python train.py --num_key_value_heads=5 --norm_eps=1e-05 --bias="qkv" --beta2=0.95 --lr_head=0.014 --final_lr_fraction=0.0 --max_steps=3284
Each number is 500 + 40 x the weight over its row's rms, rounded and kept within 0 to 999. Layers, rows and columns count from 0. Numbers have three digits each. The size before them is the row's rms in percent of the matrix's.

# down: layer 10 MLP down (transposed), 832x320, rms 0.0907, rows 266-291, columns 0-79
# gate: layer 10 MLP gate, 832x320, rms 0.0931, rows 267-291, columns 0-79
# up: layer 10 MLP up, 832x320, rms 0.0983, rows 267-291, columns 0-79
down266 101:536551521499512446507489484496508479463499509491514462458456489467508476550478535468467493610518463494430525457486591483539469472545523475525513583511449495457538524462529490541452488507536522552565511604464420553563480518507504515519519458
gate267 102:448549511479570561475429479537466538515573445518460547487502510506529455536467470452537534516498543518485481601386457463531490537497492465522488564517511498545504521511498468436493486585499527498486515564463446497464477469602502528566434508
up267 100:501509522422566511553492519539538451540500456477540526502449437515506487572475467501454531522486566495499431540464559530483537467469501537547451487496506475507498525482490514491438556429507445504507449511479491577481499523558463490532502568
down267 099:477472545475570596492466493440474474518502461509587572430519441501519497453536465545528560431632504456545502579453517460594495577482522481500459552494496479557505495490492516473531485498447489494490522500518535482503526531509463516523535526
gate268 102:530534565509495472471451529483428486452453444525508506577528496510442540508432499520572428444536517458539480478490579594511505440495482565517499553501376537534503495480536510515515541451486468550467515508517545508511507477443506501495523474
up268 104:491509481448505534539504462497599466525543536489481494528522472503466560532548439452525567491481535435538484453484444434487515525458529509489522523521473548499531483556520481501542444512456515615469529417521511444557497480512556532508516476
down268 101:461477592568532528492538471449444541478462516502495451451569486525515523538539466619490505481448393533472474526502536544516544447491492485482468485504521487460564474563581514478545524476543516519502504489546469433514492537540545495475500481
gate269 097:558496468513469526535486500565457434508507535478463460491468513439528391521485481457545457466547505477434565537546451581574528567434429505492476526533497484525534529501497472435522422497543503549550535566441507562450555557469487434531511482
up269 101:482471529537461537463503533486459519548519471551513553481436519512494474452503496493547549510444479475528520521510506483519379508519455534490464436512487584486509449435466551479500555479509455488533478524572554465474522572470467429613535501
down269 093:528560501497537503529505505524525535472494440458485452475444457484502468540454484451466461539476436580541485533412443518515491480494477459492495471492437505454477551547468482453548526519524466529518544573466480438510517439428521431509459468
gate270 101:469559438486500489463495528489496554546527547487516443458431472497527567520500549557512489528536496513459442537526504540487493484490497661534500492461505513487518583537473491528508542617520478501461418430512463448474515472481563496482462543
up270 099:459437541543482497517485517496551493426492456482512491447454497497453559456481463440478456566474547444451493483491495498536502508493587528553475487558514563420550533518456453510484488485544466462507492450569512420485490470531546428505531487
down270 097:528465494514450499573530495627478496485501484535454540515509511490436480502508492497490518487546432441424533549545506515524512527465535536582525463585536547422536533597470506426471505443530558542514474449528512483532510472455548514487495547
gate271 101:467549505569490513462465534526493468497544563511388509507495526499476432506484555455523494454448468476550494521526496483493536524412553574538535506449458537528428543478463451491508497522495463470469509556529511473487527436540512383498457418
up271 097:492500454472482532488443510497481461433444518527508563565477480561554485418490517466522555453570454533499484484516480467473464529450467512565500494537517514479485446404523457529519521519486489482515457491514501560435506501440427467546536518
down271 095:505485474497500498510544441481459540561463455480500478469569501486512524596464520489546491569580455505483481582495501574500560482537541475492496387512453498442520517524488455533496481523493496493521525527420542464508571551527511573480478502
gate272 098:561495487443597546545507499493509432466617508510489429579504481502533440499485463520514507437479525526483467463501477560524471482507464509476458541416417483576456538469528462464517506531460464493516453474557498524485480497513394447527540539
up272 094:492538451468482465550453527518532538506523451565423447542531482533479467491479571485500503478567467446501480511485583468453508503533478506537537512460585475533524484463477534484517502512519535533548460536487547499544468498535500460515464425
down272 093:537513538464482499477532474587499526560477446543553502459496521456524423475461528477556514469491624517458474498529504553573436544477460441449472516611556542544450506516503491502470497477546547515524514531515497453549528481475558474522459533
gate273 094:474450497479486455536536555479536483450476490500422512473555490475564487554531421530507528471516428437485486513534469499526585497456407461443516509438500446448545454476466416505577456513477419504538537561591553468503436532442521447448560533
up273 089:467573518456479517468473489508483471477532516508496565514509496450549447505495468441530482469536537504522492517592485438493511451517514549477497489583559568508407541511467473533543492497526459463526529461491445507421479466554545581483475591
down273 092:457458471508524549476495483373485529473478512463527503472480513505481483484465535487479522524457419518478515494483483448486503580522523462545524504490501472538519513520477470582448504439517518477485546549475486488520422498529530457493463478
gate274 102:525561489494469546512509421502542496486580555494468532502535438473416540479492442488501515544515511460524562518500561505510538521496497502489485356512559453424504487492560456531500552479502443480547523543466510458535534567523489486504426555
up274 111:552523482502523502499531458432552501530544533514511464467509502455491434460485510500557467568446574509459509554498527472492531493572524539441496419566543562529499505524444480490504549505536482571504465475534483499510471490546533544458538481
down274 108:638521552578519445435535508473501518491470518470520440462516454472485461471519501503515518502404496461492439459542466503520475499523473422501494474535533545484518513470517367480542454509482557531525486586453454550475567430520472562535507435
gate275 100:508520524458486507447496527481461522456412541528514468570491575521480459484506524492542569530492523446507578451552453478446446489516503523536551598488487526469408537533509496463463515489464477535382456525428485448569449556462476508470510538
up275 090:534549398534529464523560529467510480500431536537478547508541538465454518559468454476496532519513430502574448495564455509452461420558477397467511543465492496481524547481494489494518516482514491501463525452519504507496462556413528509422471430
down275 093:534502519500539635456504528357518461474470533483456513481541458521446518481547527538451517557501317556481535496457540449471521516539497432479517520442499496456494558452502516497459439420502486498490501518508446504509459441458440495479437574
gate276 095:503526584530485472479469457547494419544488542520483481521542487540517468595515511481495420493442494455461469479516433478476571483542510498548491494528520439391499528468405509456536446471481389467522468457536552477480463469434520481495567466
up276 107:511531494486392455522495565478469548454493511493461496512478457554497465523496557494491438473561514551445483469495455430375457528524504534494443479493556484447451518496524484457441548474465454407480498459509470454497502565536491539520517438
down276 094:590388474482510416482530473409460521537543496476546550470531491589545475506482517546534512451445455495469502478402466513432497504496463501449445500498515500459484561508545476454497545536432493441599474564433482533509462489497500538511516526
gate277 099:506464454564495520622453502568418443537462531557498538509485478552423443496490481540485470509523462535500470615581475453498502523542490558492532475448508520506472552521447491540514511555435467491463553494525508516479512452464452470547557503
up277 100:475489467570480477538514467518582491475452495549510513529530525494475556546523596468510497627522508476493495496447504472433517457486467500442518428553560518517506542502517496484504528452495474527419550509452443511433469504447534538507471510
down277 103:444416497560494508546539475433411505465532408484459465435560429459510549472440555537486492454533511448437513451497492407550430504518518528474494540507548481481476534509475489503501477456503542536480427449463486489587455496458530522483438521
gate278 096:515441440514520508485473516480508506507624464495504502535446501532504496455548518473420409542501570483532472506505439548532523466423520463504531531462428508502514532455474489535533556564493449424427583476541494475533510482428500495586504497
up278 100:631507544515587574486534477482416528501470559519474506522475470444520490506448404460477527497512547449489520484482537490524524575508497425479580521468518448525535547502509483511493494454487529529512531494515523493465444502537462485518508524
down278 096:508462483524468486501536521574553517548486500450533532499523500528520545523451445549536540493486461490471560446530447533419528479507454503459490518447538580488468512593489538445539481535511519495519517508527496483500508608503499490434528491
gate279 092:478551473476473523485508477452508510539516554495470513555628545433508523423492479549477525532477503502538529519473540427521500443511492434520492444479477491424582510517459514535486528554512463499442478549421496449489455461526515510470484459
up279 095:524476459516562457499525497472544491515453458487546523523480499503506482465594479493454489520488537579551431521489485508502514497482518604490521581491510478532431441529522542491488551459521501502463473478467507407543459519510485552461512506
down279 100:527472517562521547503527435603517452578530490531484475563560459551553526503524559475519488480540648495533526535485496503537477480513570481491559463484503611501500502517534567581506481526499495500520555506500433529519573550517427525471507455
gate280 103:525476487526583514495497527541507513430535530546529532539553500465425524483487503441530615449455415451466544558477509563451417459506479538552530542561454503476396465486512513539486452532495454505517516443437508502462521494484479501511543456
up280 098:503461444539461494519478524535477533500447468484544447508519492534531462472503441514511509511491512579474460557487495492486500450459399501540526498570502532459568474487523434494491561509527540555448447481508488547459502562441503518517460443
down280 103:530498561508512519510498585362457494525472489394455466492549506555516376496473512556485455489517397449521504493502408493478498541424474476529478530520501459526526486517556453477413491513503498469481482518580527448438489520544536449491445437
gate281 104:462562436491501533501521574489500433500507503490425469503494523464494465478456471491509470572463469412502533488477499536518538451529494494509494487502426512497448522526489524526496520521517517533481506469453447475467453529465463465456583483
up281 105:456501527477465590524485460490516588514546476484466539606487521450537541607416530490546498479562437490477459503443578475551483465495494512454495509504526446460551510483494502464464544537529480551511462480530493518499535437489530510528517497
down281 099:460542432552473497517492518491501594601526544572542468517458505607543499559475487583496511463533360474441509557414494399514543550551449497422473431516534473495486457532477535521521500543497521519598488468508498498513490465509510509533519451
gate282 102:541512544507515472552539404473462478424533509437498472536528478481490448527492486558561474553510531500551472538481521454504443485508468450470581536509531465518517518445535529500516462470563455456502562505506459502453502479480491516441513474
up282 103:530480520490448455519506503537520508531516488524599446504548507495472475554580511488531397538532559484528462468474509455526425475512553481532444440454526506516480457490466427447489473498519521458512509444509486523513494473536547429582492467
down282 109:559491551605443475552491502463513526510452469511510533496462527485474498497570513562544498506517436512573503508523448501482538581486522442525473543495506582505493427519501484454450521535460452445487480499518470505527531610422466577437459504
gate283 105:498540512501524510496469514547476456525487432511490503533543481508442475547497540502444511523397477526550522514573525464474448475413590497500488526397564481484496526550477535550546481560484479481530500461568495480450422495437581446519428541
up283 098:406476470454448499474524523561498543459530448572501471467554454506489530467589567486498492544522471469517494473460442518548541522486522507544510495530473517498470383507497497544483514555455484494489562504478485555576541569485485480479442474
down283 099:503496536486446481504521473442437540531548477521525460496513504504532500522512477432514563511503436588478558545485549440432480538496542546530497516495464609504500554428495585484557532564418540451463447578450525495559429495540486456531510437
gate284 096:429548486519445467500473423429440456527462465507534525512484488540541522480456512530456517443481459502488507474545536461495505515427445500555523528489509523562513473492447542546522580542463471522496497485497540427579475511458475519386449467
up284 103:546513475477472494486491575455485446459506524573494526498519461563502514518524539481575477455550397548492458486433480482433497482473428477489523539518527442571429566537496587586432509479508451521542494504440525532549487505539565446461516466
down284 102:437496460423529472500440461442434487493437463480491493535438461476576492464471460527456563501519294469538493519545516574487604483544404462511496511502490501510450471507573530492516521481560519500424496440488496473482612491533489494501468504
gate285 101:473502428424547428502544486532481445518497489463512524551499463465516505446545504540500522440457498529525588462536528526510555428472503547506470520513489506477525561469472516484524485485496436465453520490433507508461480533412550419524491523
up285 101:508446525527529497504513575507519531522521540551521454536453477453496500596568563425458528558494401540549496562487457544501463537485510470486486490467453514528556500537536486508515555539487477526567464450473477492493465497523518511536457458
down285 101:432533485389489480480531525486404530510455483504552478433486524506443419508479439436513496466523488463498516496446503506495478492427545571477499475537404520489489498511438476503559503526468495558440451522423443479516455474582532479467542429
gate286 096:498501460531512510429494580518495533546511542503587473468491482559530480517484514502523495533558519499493480537541470444513475375506552526532466430482497506536502572491441438547541505493513444552559547529555506453473527505467526460491545565
up286 101:524535474456526501510440501515486487487484493462541528563475549534497490511527483510456468563480494495511504402471487535538484494503495622562531417606426441493501494474552525520443539537528479510478543480450513543490570483500523478462582495
down286 104:493534538479487481622463479618585467508523503424529580533506490512473484500504499432480495473528515434561529474428507549438558507540494524472502500498491513431500571512468495460523526564518450524433420515455515543522481499553493470523483498
gate287 099:528474476466553465418467460557492471480515533411459459622580479466526548487457492433457557494512560477578492586506520512469521491544508553518454463418506512485476495523589516513468505451505461535488537521570533456523518557506531486429491580
up287 099:451495530408457503525503500531503468531441425493447438504423533434470487493461462498461442554504526516447438506489500472564521490521495503488427503468447448493536487548532495452508523455448473631481433479480490461454531546415528535532490469
down287 098:542639589556413450536463460414509487534415439459491457523500567559466538543563556539528512583456513480516492484413509488535533517488418481491480537506428532509482496506484478477496520486480540499488465493492500536418527598501428507477468501
gate288 094:544484506478517407449455492488547514480448516442528448507497537542536511602554459489558563505589428487476516467543433465491485456526484588475495483457539508394471482526466503528526445448517539467461476479454529504493562562492491415526510456
up288 092:535553525518507516491558465446458485461504442551486485435506489492532512532509499522464475452496470593567516475491497540527503546470500487502505512470529504498447501445492493478515475592564468444471531498548485537513504437444531505539477534
down288 098:498517579443507505504521500460453503473478441438484544527436500504425501565474523531474496472524498534508525454537525434443518462509590507484574506446488518513479529518490487452563521554499408522457493492435485487531500506434464509490478467
gate289 097:537468525459433465503418428560471506434509508479451527473474463432529498510502477561484438431442522571502530474568473543446497549512462523542561493437532399400526514529559493536525481559540460469492558443486501496503532535497509478499447442
up289 094:432509531541496499495480537480459526612504526423544580456472443501508475467515436594545408565510445464490561553500460477482512499516513534480465478438489459539462454522470441407527502585475479536476529477515529490483536576456536544531492484
down289 097:622487503442523501502475516530541561552472500537474540488544492521463509449505472503518559422518498462547566503451464463391495530448548470554499496480491521487461512574528538456468543493461469501473539501457514540534488522485538445466455519
gate290 097:581472460481456481548551462465571508423548603466490496422516511520478470470529502451500488511446515503504519571473510554426412467497495482481448506528449487448513548508524406444534460519511521496537550485468400511500518557447506477418511527
up290 101:503517504475527509489504473574500505487484467548586512565476466505535552492519425523448496508473475506530504519511490542529494509500426540496425482452554544531447547530485510442478486526469533497501460484468579517548551494502478455568565487
down290 097:433536498446529511501527527559504542491520442423525459526490476533548527477494505524524462519533509442474486567525535535496461508510487473480504491406518540486542523507521511602450445556529542487496554592545451470503539542529445492537487505
gate291 094:523411469483512475486532539503545399544497528492489473534497526463439463486473541507476430482485589528538570580515525596460474510510486536539491473496479487481539599537474467463518562492482472567565535556519480488472518444558437476489512501
up291 095:461500480504482538561531574513519513529532574524522496514518519517461446491473447605513476471544473474441433445463453515481483483510493515571500490503508538501488477538475493478507454511531476561482476512543518547548565529434534520529484468
down291 097:461510499467586552465468519498514565554462517480523514499512499566514450487564573443528480417492518500463560491527574488468522543522507472506564466459497580541522435523486529505458529513474503481523489474523534516531456459527436552505503538